Part of a small language model's weights: MLP 640 GELU, 2.37M parameters.
Each number is 500 + 25 x the weight over its row's rms, rounded and kept within 0 to 999. Layers, rows and columns count from 0. Numbers have three digits each. The size before them is the row's rms in percent of the matrix's.

# down: layer 4 MLP down (transposed), 640x128, rms 0.0849, rows 220-272, columns 0-127
# up: layer 4 MLP up, 640x128, rms 0.0902, rows 221-272, columns 0-127
down220 100:469544508501506542498523435499463510535493499490499572538519493516478448475475507519520557481481503495509469509496508534461511498447504515515465495490535492531503470520473504452457498499503485514516530479512502542523490523490513498486518500478552480499507514524522483527461525485492514512487488478520459503475468503436489485525511514512491523496505470526526536497463455512481494477528
up221 093:488526456496515468503478478542505447503461517479535484460504493459530564514516500500516534498492505494532490507485518496527498457539494494451507488498505480554479507490486503518509524464482532546524472503471523449513506524490499506520514516522569505477476501522507495506485493461482481508490498510474539482502464492478547515540504515505461473508503477558474488488495470462452485512512
down221 129:498489457484493482522459494507465449537483491502517472515514483488476522501519456536504504506515510495516489474560503501486467508489489506529462495491498486500435467532471491508564506512496519517502464497496521486555477483523526582531505539488512512476552517493546510504499493480528476490485481483511512494536464450484476506505469524501488501465492487538487512501458522525495494506544
up222 134:472567505479516475480486489506467572486505492454502498463450480505492488495522479493510514499465545501511514473512466504535512488499500560471484519497536521488509482503479493506547473522500493508539503468491463480499461493505467486473501533515531488512531522515508495462512547495470522496505485496439556531521487514549511482485471496505520506510536556504517509455472503501482486506521
down222 134:522538489492461456491498474456476531459500509518465496500491482502488514487507486479474541519511491543515543501499524514514481497536543476485479506466483473457544487506499519496491502497507476485556499502503488515491508483497500495519484513495527504465483502457485484511528511460528557489498533491566577505478477497523458512544473498499495480454449539526509483518498519512460469521500
up223 090:506463500514498471486488474491493500526494549465452489517478480479529484481524544553500515477521515511550477499474533491521529493549513499537520513492504510516483507465468499497471507507482479539523506491499520482503434503486518497509441517512494478503498489532520516532528480503531519543537485459497553528501458512501498513481476537498462533485501473516465510511551470492470519553474
down223 077:471519522460511505540492470496483480509541508567512499509438497509515509522515470481544464560507522483529475490530508495523508481498490518512496481488492476495488502490492477514523539488480514504483488518481515540513497504508439491449500471531503470516490508479519490447499546477471539504486450543508478523465505490483479511534470464524525508502494553482462510512492503502510484547450
up224 107:500548422497533500490508497502502527533481490478494494493504496483485541475501523525515519483519495553507528484467502467476499539478492503479492513477527536509504508502488464515534513501517484527503435499485490497581508535462504477473491522511553515521467499498523462528486508498482517476482473516494535479515481498502491540504498544527516477479539486471452513475523487511441497520536
down224 113:501446475475507535463472495508494489446516505480485544511517489489476473502479524488497505549473489513444554533522479527489508546473514461506501484477491486503520520477483485499500504532533488497488494481543481504482488553524493514535511443482488547530496554500570475542486544473480479508525516516501479524537501480481505508502489476536519490504476456483481524488506494482493513480513
up225 109:492516495477490499422507508483517466516512517467503516494501503477501489484521527538547494480465508523494524542466485489507506493511475507510474515487515480490463468495545494509483480472491477542537488497506496481478479509441477544480478537525502508488530500460518487450558512495530476465535498500485480512542479488479487508490494506519530504550534545485446509479544480546494485530526
down225 093:549481496532460485547460479492476532473503487508520522483472510486518526455496490509516495532503505546497506492549512481516537506523460532494488500510498526483490475545462492522517520464509483504470470440533510486475523472512481525536469523467487500485548486485524457499556473545462514479476517510502512450494486465485511512487458515512476520500480469479548501497519508508522524481517
up226 121:545476449488514469486475495511508501496425484489549506477500502492541515517500444519525509497508503515548492509507504483491444511537500518506495502501491514540456522500469426513510496466502564505548488501485539501532503513469491496508481558523479457506461500516503447476477496490488503525492523504507541525481531520498516513519534489520460526501533477489502482480499496505511492505472
down226 124:496472478484504524505471511519468528488476523484487506473498505490500477483567517472517478507516533521537443500549523520486497562531467509524491516521500521459475476497508477493511493459519457464520502496492473532453459530456533512504479509476471488480531511518512525514501475515500501444543494466503505565479484502509529506535483522481469503533472505523466473475520511503488498526526
up227 109:488474479490505498474502448543553495490446446493493504519507513463521524509509471494554492480488526536483494495490479512458521554482503486479490501537529522512511495529485428502519493481504495506527516524469517494526483507452514492503482511541458483519471492492495466439488499504508474503553512524497515525519489505484544521518514500486480500537567490502506522452471514517496496519525
down227 094:497536497472450490506461492506460472458508531538484469480527527504484496486466529447481461529501488502480506504504513464501508524547585508543509505486514506534476488451499515497541487506504435511501515498501509483534494543501481546487534489462507511496456511498510498500528514490507485513508471490524527481517534528460512515494516464510477467513465533523524495511476447500519489493496
up228 097:507517479494499519489495527513512480507495496482538496480488474491512499516536488523485501498472530503499499461510514458550481435513520505501432516512522485517500482495497475506520492519548513530488486491471480466507496516431515567531484525510507491510517534503486500528484568500555476497474518513474475521501495487513521476486485507487474440493506575451472531502526499513488484491532
down228 158:487483446491534476514502509515500520498519484519520493505542480513512513480515472524498550490517513511478482476527467485515462513449502514495483520450484531569474491496462496560545446495494509533512485477486474513558502516498543548540526504510492490504447536512541469494485501505517483520484512462511492476487430475524471506476485493511480515512476515495516470510512516504483497480485
up229 090:473486505509497459489452442512503452537502522510545476474479511524497480538520454511490530494488494513485468496470500546543490481532514524508518499538481523511512503485462487470523493482526531502529545478506536456498536517484524476525493449548495518496467486538509524491499483491523487484544554490497506479498457526489516504467463500500531480502496492524454489489462464487482517496471
down229 085:530513506521534482491519531483525477494571479492469476542478495524466471523516544476552502455474532503517530522445539516482493502518438477535477516501533441503494529531494475485496471519491456488476480506508518535465507504491486502505518480521522498492553493498499460523502489478493489536512496481467469529507466486522497483539454517510500484507507461515473536479509495509501483512518
up230 124:498492488511489497451459488498526551531504481485502480495490471455488543502502500580501483453491484554509487504480525494493506487531522487523504505510512495477451474508490485539541498542480496513517491430521474513502477499470519517526491461513485487522529518480501496501532508499486460463507509512479552477501511519518516520508492560495499473515526527502464502441480480510467471517547
down230 122:485545466461569487483510491515467493488516532526508454499464485482514479482501455509489474483544482506532505519529457511484473470484497462512518528527499463452473488516534499523524474459517515504470466480515560485483500504536459515469544488486522508489501502501511526482503500508524479477514517516503475498532486461538534533502533496506486472517508525506468503525467542467507490499552
up231 096:478510482500542470505485482486517477484442531524505488513477456464542527538478491501499528455528488509535490501546537508528479514497486516490480517500473488579485490522503480521519502551515532476492506491461460507482488550522523497494494470516524487494449514516474508495520494462533494533520505457490544503486464478455495536489483503487475533525498501545461490464481475506481493518500
down231 105:481506518524498471491498514512521522499529525499465465505479520506511524490472482505520498536558490481493474484551523495465438518495531464489461559518498492468444464524490529451485464509486468513457494514496489520467475489531532521502478523504481507532539504470531491535509523518497502513507507481480514460498499513545496458499497467502466481496498501510551504497480533523506480504570
up232 116:527463500498512479508495502529527504531439487520510504492468496514512504503545480515474519499466460470481524497534488496507492487486479510506475527543492460520495491441490472511492502538539530527528521482517534471515458533465498498498471524511483461513500503519506498464487530500539516517494483487498509515504510450474545510514482497533480428525511567527470555511496512476467458502491
down232 124:447488551489499476501542494474446504516494514532520457519517534451486545526481533474480524517496459499546530490483513457524506487487486508471478515515527491492492477479526507489466493546472495508517509528472479474484513535515505474487531505526498464488536509556532528494509517446514507467516471466494490538511520482459521514479484473495456487498494480568511495519502517497476510513502
up233 096:445545497509530490503493509475504495517486497476523507482482477430490483513486515522478497440495481533524504486505500507522481466516522484478446505515473528516477461476518479561502494482493489512505477480491484536492523517490504544508485517515497521493497529507524520494524534492538490461490557476464496565484511489541490487450497508480454476507495530512508542456506533548488500514536
down233 119:530510475517507484519517491495479470525501467461519528499494510496493475505447471477504487498507523514504497481506444516528464546512536522520457482497471503534517475529485513534514453520548469514503496515454466495491503458528526495510515520455496517482444519451520511479520530524564485464528539480510484505469495475512544512489497484509513525516494477464484466527490535542508507508526
up234 098:477526482503535495443474460478513546502509498517519492502509494491548530494486492426535572494489497485481513481536532431502471476471485521496487509491508549535512460478489490530487468541509491540511524502519469513502471511501478522492456500519498481503508504521526455508519551472527457499538527507496513489496502508538508491502487498496505507523477543469465482513475512517509503537479
down234 131:500509512501510464525510444576527506467537509516515471493460512497540521485500475488492482511470544552514498514492501520508482476497525463463518483525490517514478476473474493500508471492492494487479511478496508497523539505442521565520454513517516463530472484495521493509465528496521498446558518555518509499476504483534526489472508511502464479484467491503484532513531492484484464486500
up235 087:479561462492515498456544535505482517487507494479489476529507518489481520477475495517469501490498509502494533486538511473505511510443503525520476476488513524498503449486510537504526517494539524486496491491424527501489543546471476504498507512496521502506523543498513460470518510467506487518481508504420492484517496512467498470473476485495517491562525530485472479521512478518492443533487
down235 070:550526521529514519518500473504474555542486522496480525454526527480463538515491499493527469478511529497525496477475533485484492472503511486465505524543459468521538497478486457485480469505491450475538472523503500501476519518520470499507523465524491525495472480487502558535468499502505477478492500557521511485547509490490504486493504541497533492492513496480498517427542482518483481523491
up236 111:492520507538503485470501506467512485519516513433509476489471512534468551471473489526510513524489530514469539487472539484485502535464453517506524504482537531512494510487502477467537463497528507491510496472496480544505488524495545482518503483544529517515504515491503477498516531494483488466494494494439490497503529405513490512520489500500526486488488526509482506450485447484484495458528
down236 096:440537508520499478499507473459531536496498476509519543536503512502545480509481511463500488497480488477500508533501532488525527511533522496486480500491503481523476445526509473473504513487478487559501486563483531489487491458501495495498497521455499479481515462498536466522484501539491506510529466439539482476552515497495499551510493515502532492478483500464478506487508512536472512554464
up237 099:540496512490495526517473496537549476518517507497525479458510503462511490542488460497566563490509501504500507529514488498503507497478503514491482505480499492514465538520495505502495522485476509480540498478488535524537519492512505514500492461557529505487474480494527479499491501470521482420501557472523514479535510443466507496477478530478534480489539536522487490482476449487512463496517
down237 084:473536521544490510490560570482490505478517475518492480445523475506471483530485507471443484464507528519498506506500522481494496522519509520466482491490544484499538470471540503513506504507503453496554494520493514473529507484525464456491539497472484487507503498529460488482525507468517500542517526507487445493494511496492549502496498506478467468514495518518510527493463445527501485518538
up238 094:554482488499535491500472497507513520494522490492531496500514548520491498456433559515512519515495546494499500507509501523505497453484485520488516498447464496513479478507481476465546496508528484492511499471457514467519486501469531505503524517531519448493476525494471510476533548487493475447428485470493518504503499536525509524496472523505501497544483511544494499466471523468475501531504
down238 074:496519508476501482458513470547467519495463482535471513531478505504486489544465496510470552485527497520512517536442490504506523474489439484514495479504543515537474471491501486487468520467491459509522496517498537503519460538507508464508511517473505477505512513506490472487541480514510448489493500505507448470528480474515554526474544510469521505500518491513511495494533499499481495514576
up239 090:507497487493515433512471498475549490498509466485481482500489542489506514456502499465515544518520486519482464561472511488544475557478489506531510529487503543487461494495489530474505500488510490513506524495483544527501504514487491545469493481544500503517476505546493490522518573500480485520469499493468512476523516508489489530505457500536483524541509464481503501443461501505498453508484
down239 071:478504506537513522462536467524489483500489527483490478476509458470472477466507496472501463493510497496505486479552517537480482449533493532472511498505499466502507481462514505495497492502547493525511472545512460483507471425566514509494499507490499515505465516463511537514461478501517550485508505497546539478538505503473490521494500491527489500521500503463476554518490519496480526553534
up240 096:494517492524484491463484511497529535506483480504511479489487511480561493557483436519495517460473497499547490501509530449514492494565505509506479475505483470494509510465506525532458489491444481525527481504511498527498550497497497520489507508497469521459525485541496455545543514478485449488553531506470481477457497497478497490482492521509495513458519519512468527496523523514513522511520
down240 079:513499473521523552483465482544516493483502509519475528480466565523499486472513507570462531516506496494484492518511536529505509509493499483519456487479544498502467536487501522507436505495521520539480511465525507483483536518471494539454497512487472492492482508466473469518532467497493501502507496517464486505471489487465476440480485475499504471509501499543568502508529490517509507521468
up241 099:484561424509557477481505498530500526521468523460530508470498461467524589482510504506527486496495485493532507463483499500499495491500467505519469504482470530525524519514516468497521480490528493499512493507498522555492507524480474522485506486511531472501473492462494492434486544512509517506518523478473501527502489489461565500512512481525498501547490477497501486525502490474485475475513
down241 127:461538485535506498502497488453496489461519522466518516476495491478589549479512487527490504496495469480468484469530532508513493477500482494515510508500490498494548512473500483578509493533496505536458489507495501531465449545464481531487478547471476494526521501507509491493490504498547531489504510526522514486462504502501476557503513513515502506518447491495462472519485484514462517484506
up242 097:485528498517526452489468482525499520521478519499528511469515476455527495503501512459475532526479485506514514497506543492534523410489513499506492499471469541532493479457478452530503506477494531508496461499501494516501449499509527493485521498525492447468489527501495467521491521473560474456485575492492503506493493502546519521519513513498488511528501509465462485513513532527497485521480
down242 105:502541486502509481515462479531482518475534514514525519470507495494519501488489474484483485509492548439501468481499506535530501494511520512503455495455491464504484511479492480516491524532483504511486466521467533522494532513501492486475498468568536489449534495457528493504508523478504446464490460499480526487475513484524511521471512469508490533495541545525485490483525543562525526461519
up243 116:519490486547511506527490476535498506547521468483507480473512501472550502483510474475476510471494491499484479531504497481559493532483483505495510505485501522486501508464509495493481482521467541492497471484509510407471506499480528532549478537518504518501468505526523483515520491489488473492535478487510532515510512446515489506481500531523462431525486503473497551490523493559505459487540
down243 135:459483485487512474524521514490543495501556480506487544508480522471489523500483501550472504524502550518486505512521561501517487507463513476504478539472525482486503487472511488527502525479513493487486469480497503518489509512471499494503468528507551472474547514478476474488489545456529462485475505478468543471462474512556483499489540457485507501498506468449506530517519490476554517484508
up244 103:539510510497511490476508403508506523521473516462516491513532506515539512515499460502519505498474506529463508509508481481485480487501470494490486524431525508491524490492513468545496507520488479525485498515510481543538496503484541483500449494519461479468504471481489491478518504498517485552482509503498560523512483496547486497490515556537483468537475552492521498488464498541503474519488
down244 101:483473462464465490515521513489500515496507518479507485493530440478519528459476496534467528529497526498517476495517460486542479494501523516500442456494542474521483466449510516496494443475497506490521498535497467523544536503513476544490477542510513505516536505480552489493515507487511511446525534485480512524499506513534484467547488464477513504533505526477492506477521469516508479532516
up245 093:496487466514535504480492502536550474483511539508545481484446522513512509511479463464558503507486497505477469523500507494520477501494504518501489494513490495529474460476473476511551499491568522526515478446494488453475500493470511496523502464520521484462521511450521488484492554509484506506497541473494532513559476487514511526502491485516503534498516512521472512434461510493507479510537
down245 130:542521492497523482508452487492470518486490498489538466506516521492500512513518449500527488536519533492518518500505527495514464512526466504505520548498452481503477509513513479489521489469532470489481428523460510506505493475486475534543494472514505498472478481503501543478530478458527440472522544469513533458560519481513501537502509507481463515508493488507453508475531514501510527505538
up246 099:486508488509478488483502471471504522465492501470561488489466508480493499547501504440550549516482490500480525483490498491503495534520525499491502521487492500517526497527476443514527458460524498497510490511499487497471488493471474495488477531510529531481462498444491468512450499503521469485518521525496529550548498442544496467491495491521482528536497537531509509435513498514519510532483
down246 082:538453488516473529477504519500481488478471542492475525520479482498478429531486502493503480484487510529488460516522529553500497509512471496479508553498465522478545472512491482468520532499507487492480536475511495487493505485473479488502497512465441530469534517490516512479512514516498532539516492485499480544501506464501490490493464483547485521486495495505474532454497488553560528514556
up247 120:517490488510516501483476504510503535487509577509481459491527484538554502504466489471499468479491533508488506522520488501534494499545501507455482498494541495512488448452506485484517456479506470524484436508486525434476536547477494542514506471527523530499468483494555481519501505517479498489504536508465499531520516510533487495477503520468472508528490530483490533500509491509467504520535
down247 119:525508500472499496565449464526542508519514493513504503536490511490513509459483491494504519527484527484500462532509483528482522546473532547492472555462491481513508498503467471564540498448472509488531480512502473561497481523538509529476465499506484498496456518491504511455461511488474479492488526492479547494520510494503494478496483452498518480514493497483518474514522496460541503485483
up248 099:513509491484524497506477456474479515512484500500554502480498472456518460512544517499535490465472489494510524427471501459521508487522499562505499569502478477526498530469493461480518511490497527518507459485493509449474484552499508440526496512507524496466523522521497473482511506462553520503521497477525504507487491488544510528464509503536474513489490508470515486464508525517504474499516
down248 102:471514502464523496549519518518522473504481502459485517492514493464534496511495483500543466460502482472528484505505492462528508526523455498466496524499496481537454514531510510491490522470453515543477530494503452508474483546472501529489486526456476549516473528480468536503507527503509547477508493511486521522540524458521520493488492495522504475477468450492467478473460534528520487524518
up249 084:519511466494499493493435501517514504515434473492541524472491520500497510520503492522494490488455499514501494481513500493490488529488474506486471493500482485527504475509483483482541505473505542573523488433500497472488464493466541527532497571558548482519479507517482470463525520487489511526501526454487518475501512499517506490526497508526492490538527513527452534471513479505455502494499
down249 108:515504467500515494520527491503471478498496469514532534495490463467555488470494507518520535535501479481502496499503461509486478524451514515488446518540513493516519483501445453468502492485517544497537499473448514507518468550503542531536462524505490477469532517499516499475473527469508515493495533508530509477510462473502521540495517466506484497536507497515477482465518491555486482512555
up250 089:520509469509510509492460477566502504488491515492505488468510488502524501526503462494495504488447551487502523503524511506518469464566524541493495488472505514537489495517494488455495507475499525507488475442470531489507472514506505530509491516531545485443514498482563481468519496516514452489506484476487525497561473516491502497461495500488426492507534525508509533489497520520494488548493
down250 104:524535502509519467491505461570503505513503526483538489475523501485548489523489459479525510512496526507503495472508516512498486522545498508467443485483468484544481496512493444506490487494484532524491488490470514504512468516526500548512453473472489495466473519421505498487511514465532475467504522502516517519550475464518486511481528501463503490498502540476503516505529519558526485487533
up251 086:495490478535536485477476486479493521520508518528539427488500485491498473466529529512510531504529534550506504505498501504549495459469515518531495480456475550472506499491494519538482492562546474526486518478521499492528532486469499521503503502493482488519428497512506514495502497484514506472587477473468497472525509472502519482504488518491492501505547515496481468507457469525492503486511
down251 073:509495520499456489527555508482513463515508513480495523484445525485430529468567502502488529514509474420508538491450508491507500501517471505452487544499529511494524535508486488467499487499523482532506472509456491472504524530519475456540512476544505490466514460486538520533498475472484512523488502485504524486521506499541493509499487468498480486547510484500499500481501497491492509489531
up252 100:484531486489503511499485500491569525450476465478471470467502471455563509528493445529507514513467453497516514562523538527521513516477501562471502490501519509507486501482526490450500504492503522500543499530455484516522525486516478497516471512516461474496518503538536454524481541493509515487518507444466511492519498471496500510522488485485503512502513504500455523523518506507483505517475
down252 088:509487488473544484465495493498499494499496490451520505479514475493454487506482486513520470513447509547520463495550487523474524497540480498476482544502461478496515496485503517478436536529475496492460529509533527496518472496519517466511496554529568522530484506522503488501475536538492516504523475527511437486476513486510524494504516469490528490501515541494545459502493483497478455495487
up253 092:528485482498482527502479498509548528506494560515498495504509490461512487520455530490469499467473520536526524467484481525517498468544455487535527496508452508483490530502475508447491469486510490484544457535473500497501460502532495483538449448533502493468449502463475487460498488499526520514553496493504519498525504500510528541479500528532481485507479527529505479525481486507476528486500
down253 078:480484500511488478487468483503557520456514498499470503478504508495500541479534509483526506534475506518522522472496539519497515504504518503588511511474515484491512533490509473484479495535498495519464486503474522486478544514489489489512509498491527558448477482554491519490505484498497458498512514461502534498443485516538478471506477516516495517521476504466524503517476461499471530451423
up254 085:466456489492487487474538532492516518502489489500558522535481519476486473511514489519517494478475520532506587477482531504506512495477513512520493527498549490477506508478510486515494471523502503517486509431503460518503526488488530486514484506515511482510510509492495476523493511449481461494499513504470496487475513514483490552494473509472474518567505540448423455501511503513508533478530
down254 066:473515517480475498509502481475515506460511481526484489477512533519536521491508507481510466505519539488519491471498482523525453501501503487515525508502461464517485460526542467515499474496529501458496525500530543502523496488521440479495473457469478477492475490501491532501541553539562529498506490484542481505508472496498490493474497497455495500436489488557556492463522493501497518546519
up255 098:515498461500474508472505490545512457483487536506496511517490497487510496484464483514546483488470504510471495495458503508483460506482500532491516470508482504523522449497521502475507486476530535531486485496480532568503493538501501467522468500519531477430499530488568472481534524501576466481501539531519521509522487455528526491518484522512458497508497494493486491517478478467514528494473
down255 097:485491473492467516507522492433475528450505484486472479498504477517544545523524464524458506509533492545503492504449477506482480466519557519450516474476507461498525491536496505494478481520538537513512521479515522516483501507490505537531483481501494525485507498488508427454514503513541518490516544496514507476482528493553484470498502475465467506467517519486507488532498539517484510489506
up256 099:514493475499489514481519518539545483575468482497515517515495530492514490535503518482527489519507535549449509527508497472510500433460499518478497564464534470495489495486475455520521498535529505510476472479477511504495504475512503492484468497495474496526488543519480492438513499479509509494484504493483500508533466498485499505527479481517519435531491499476502543505511475519509435522529
down256 075:485514508515479510506459494473493499473548485514512561487546543499487517525547488485534477526490535464533485522497575512467490459507504475475488499462475505518468479521455504493539478478478488487510514502477504507572476470493505506465520535459496497526501509540493499494503532476517497538524510449528504485491499519505468487509550508484486489491477484519475502502506477461460530488477
up257 102:508501484520497481485488485509511523493483429483487493511487488455484523496499517537478557479463499525493523483523497530490482503476483550494483511462490487541498471484513483498510488523488502532514475487455458491517476514508522507504486483542518473547508515538519486484483513497540528517556514468508527495538444513518483538488435516484504500519511507528483520457460470502435538524500
down257 127:507496473492507520507527488550488518534454449509528534486525464457524496512502473483466529488451525521498503477492508508562490480506517517516463508488514488496485501507495521472480502518502504529542487496471480533513453487480528508481469516516542481523514496485500516477517515442525486508504482474511493538526496443553489549451483548512486506513484493507452470464471493515478517533525
up258 089:507554492509484445508480499500469491565474496486508509446508476481528501531490466500438509516500476491512516507517483506522481491491509522511524521463469540513473543511534451481507519457498523516486462484503515489481455498516500472481473508546487496516500459499497487529517472504516526445525506493522537523463516464509530516490505473501539508540500498529432512464511517535478500514488
down258 077:494511453489486543478552458500530493480502515489501494536495470481494530544510554525499477492494513491493475509492524504489517495479513517513578488519496521492522527513481490507462467506502526461525498507469499517456459513476476526477532503469500481496487503524450479478476464526495483517462463553521486522525507538529528480506521487504496475473525552488487553496479501493499505442475
up259 104:520463519529484490511481498466544510511488533521527446481479471507561530495476461485474495472486499519516542524490478529540505513537515505495484507482489501516496515496454492514481476481492510464497508489467486444508517527499544562477523502496507507500505503524553488513484447497523522502509494431498510487530486528496505518421498532488531485512483498500492516468450469483489508526483
down259 083:502513480521488496509507509507469526481506489497509486523508486522477521524496471510446536519509548554536491526479528550508516506487521486501520538501490481549463479527475503548511472524475421528509468527502469522462513508497524491509467471488489469515480484531498476479474492521539450491458496489464476491515500499505448515479473488456489525506460476544537498489525523514512523521514
up260 086:474492512579512514518475508555492485482461498510502502489482477482514461521502504466473514481497518511538504490520558483505446469559532509520487489497547487521535519491447521512498483506462499459510497532517522534494512502504504554482501487473471500523529510432528473490523482491527521506500480478466496522476505496501526515433479494515454499505496497484527514523491490498477466471501
down260 078:498526537495486477532495523517481504545507479471491494518475543473471561508483518507497504496510505509496480472526519482508526502539515551527537505480557472478518519513482494493491449485471479504469507512521485498484491523536504511480507497476494500490517473479501514478488475520548507469468498496514457516497459480426421500503569515523525486518501525504436489505500508528477505508505
up261 106:553498505508494495488456494470505507527465463456503467469471505483490516510459513489502555480517486522487501506481516484503499496511511508519495504506488512544449482496498507509505501491516487549520514432474476503511499522481538512489502503536498472502517523513515502472502502440537508499531549439500508511504477511491529495518484535488476501531567511502507530455425469544481467503518
down261 149:464477500519552582527498473511495483509540518449493462502491497416505521468529469475512532480511502490530503462519473490497499500455439542502483495514466511523519492518470494464550490506533492524481495491505501515507454506518476506533498467492494508537504552513539481535489510519526500471519533534508504511523463492506512465501469513487524502494494468487481491510491510495475523494503
up262 090:482552478540527504484472487458495519519490530495510487515530471530487475500530553496517503500501510542553530465499460499542476527490504484519503482473538463507490509480444495506514500483530499535499494501526466466507481520518467486475529535475518517525464503481483505557493518457497475473489475497488496498493520518503518530496469512537422470548494523478471516546497506504477480520496
down262 080:479506484458504525511471539479480518483493503521497542523490486527542505473524481503538530479533501497508515484484494500485561511497531461586514451468542481521491487501488541517463467454461513528530481495519455494457469492527496511470522511497508507514474486514513488499517496463538530453494529490532450548500482479512503517476483483489491526509470493494491508500460473517491507503478
up263 099:540496515519473484482509476515484532490477485474506513501471501521544529477471507470510493464496514480543527482473545488492514524531483520461500511502497486520525515438486453512501453497497537535481480540518522466501493505483520483487500476523523505432491516474499471545452492489502508490532481539515480490505547442492522525449506489489472522499509505462535542525491521540513468494491
down263 092:481495475507512488536519447462525478480544533536527506475464502496508548507498497497502495503511507517524542541506542509553496500581493508462476481498450481440482516506485485495469494509473494473523473519497520490459469473494451523527491515526480527524509477493470511496500507493501489492498477532506550497540529456505453468505510468498505537495516466504462514498484478513507505528521
up264 099:497504496502492509497489505495522522502454487502515507462478479507539513524484444527501451463499510512499508477468520521486472514544490521519487508485471487504475483524522495504536476490503544553507525487508467522530457520513521483530451521506502497539468499471493458517467533463516468455517535444502519553540520428516504536503490469511460499519493536503499490506500498533499509509462
down264 110:472472512495491490550492494516524530550554494515490494484500537474515470453482431514512516500490471529481524470501514511504473510513536523486513547473502510509473499482501476478485510493511574483485477494496521502494546494514484530505454518471511501471538516478564454504474506467515487470502544488461524505518474508499489476487481507458458470536538501467491475503500511506480487531501
up265 087:523465489530498514530488480505499494535461529498442491518478522476533496472477473463486504495544524520486505490478540477531475517512511488502515484481467540525512472479486544563505497459512465527510476502534500440492505508514503464548497502524467504468512514509491428515497489479526487488513553521517505493474515496553518524490505527504480480476477467505486554503527468527480499513488
down265 078:491508487506499489494462473462475519489460470504530531466476538549518473533482477516523493496489504523480529544506481513500500525497459556475468463478527536527521480504517497474547495490523536505555493518517482475529505497494495478515470547528507485486459476495494499515519468538473510542515526467477508478515501483508443485505527437480526496499526470525501477492475518520501450471513
up266 100:473529499488487452519518481474458530507541522491519480481490503496514492560494511480520505493530509501495573459494545447506526475553505480510469489507497494520502506534486511521556468537505499484487448511442477433501510525507488492462456485506535519491485507457516489531477483518469507487525504525466487497508520481532493494446486541511524490489494487498475527521506507480498509487492
down266 081:541501514471519474509476504543503515516485549488504449500503494504507508502527460502490484507485481506521524523523506537506472520483491484474466487484481466510510479533481507533524483471540459474511496509539509501544525466504517467476475502504482547540537481459508509517528467511520535511499438499561482494478562475494531495504470498458492513482477469439494507467520491492474510514538
up267 104:520501469485504498488484496533543496503474493505510468472522498472532596527461464520494474456478496508493503516486539453512497494490485494476479511511504498528460459526496477492519489476493495481528513480474506454520523499467564536494509529512509497475505547524518498453465499465525488448540493487479521523506512501507536511508496518496462508505542557507484525485481504523478522509537
down267 158:530482524478491478498513523492496524498465490505496475466522499474500492523490483516491529497514526484513510506566489540482465526475492501466493511495521517481511479502488485492468486445492530518518531553485513519511515461518484500507455517516527507471531509470489504503485434488505503498509504496481475529577495423460535515488513489524541492448488478491525489457504530471532521538539
up268 107:501534512511512487495428479536481506480473554472526430476484501523512519451484505494506537501502502498522497508517532508566485531499508519503490471487507494524494515510460520506524453470520513525471529505499454488487496508524459487484458481483480463446501556467542505487516485489505497503518488484481517534533482477491526557510510522461484499501543505541512490489503496485503507527525
down268 095:498513468541457520556484489537470499509567479501494457490485496510535462492526501490501516510493509513490472509535506510468502489476506514511526479460529506449533519516476484558506506503482516482462529499470484490506468520488504560464481543500535517503465531511489463470510489510547492489482501493465510505498484511458465536443524471513507517511485484519492516497542517456503533503470
up269 090:479587516493499480486451488502493525496506486491557488477503517481515532484439501508521530506490516518470497509460469475527473510529483516515490571457485478523505510483538488537523490522490508554507500507531470504503479501520521502500475527520508525512467502512468485506486536482477475523441458479504495519508509500537482495437504479502477522520523495501530493462508548512510530485479
down269 089:523496508502483504483480474488533485508489517467516464507438532488514541482485500505511506495539468525488490462570501511511472482466484507489495545472473499491468523543536501490537458489484540542521490492526524454488513453495458489561508513490477503517511507495516516470499519504495510511474525524509542488494490458551463468494520494500537519460468460512481507501484536498524538478496
up270 110:537533496519502499512504476495521518512509483437521504514452502498514536463527519542524511477507489497524518477479506467517504497431481514506474475502525518513520522466506458485536493556488529482511461526490486503535466500479500489527477489512505528527536526470498499530476534489471539532492495482445508526495475467520549535494508524554504472515487502473491486494454516445491475485516
down270 133:492525498454496505496539494513532461461473543492481521524476505499468496517499553550537527477476496500503493525493524504499531526431524508501537512476547506493499485463535480521495479521511505522547525501470427491491491534470516496477504525517522458460516549486499465524466520465540459462451496498511474540509494520493498503506505486523492483509499483487498473499494467495503518494525
up271 099:469511485522537493504488500485504493532510518491521506473531483432521511490560451494490475478467477511537476499492466519489465474518516525511479505474467482515485514519525545515515512547511565505519472520523539509501482526475528487529524501547512528439505461478491495515527508475496462502487475491507547489537482479502487519452505472480495482521546484517485507513497491455508454513525
down271 085:478517514492498497493459532468469429493495513505534493497489505482487477485501516509492491462522466511523494478515471447485504465479507491478540498503494498478474498512525494473473480510565538545521462493471487500521496524525494476522541485476489501525493524491465502515530498502480574536477468537457515495488514511523497495496501480496496432518504492554504535550491544493521510522541
up272 107:476522485488479487526516500544501507517435487490496497449474505459528545520436486468491474469507500515516559495504518499512485525481504477493498480497509507550480492515500479519516499521504521494516477510470533479522513516514560487500472498523515523521478497479494464471468516517494496543526512480489510489495523489471528554509477504558515529539509508501462534478481471543457489438517
down272 121:507444489493475541526477478455491534483497505480506423495507508460519509505553490491489482503539509484481477528476478480471492505502451495458502478507484502449490492521516496504520533480497502520506465537461536524519504471543476526558469511495538513472540523515506519492496468497472502501552481502497482484548530539508499510469496516513539512487527506477484520516484464477459499516527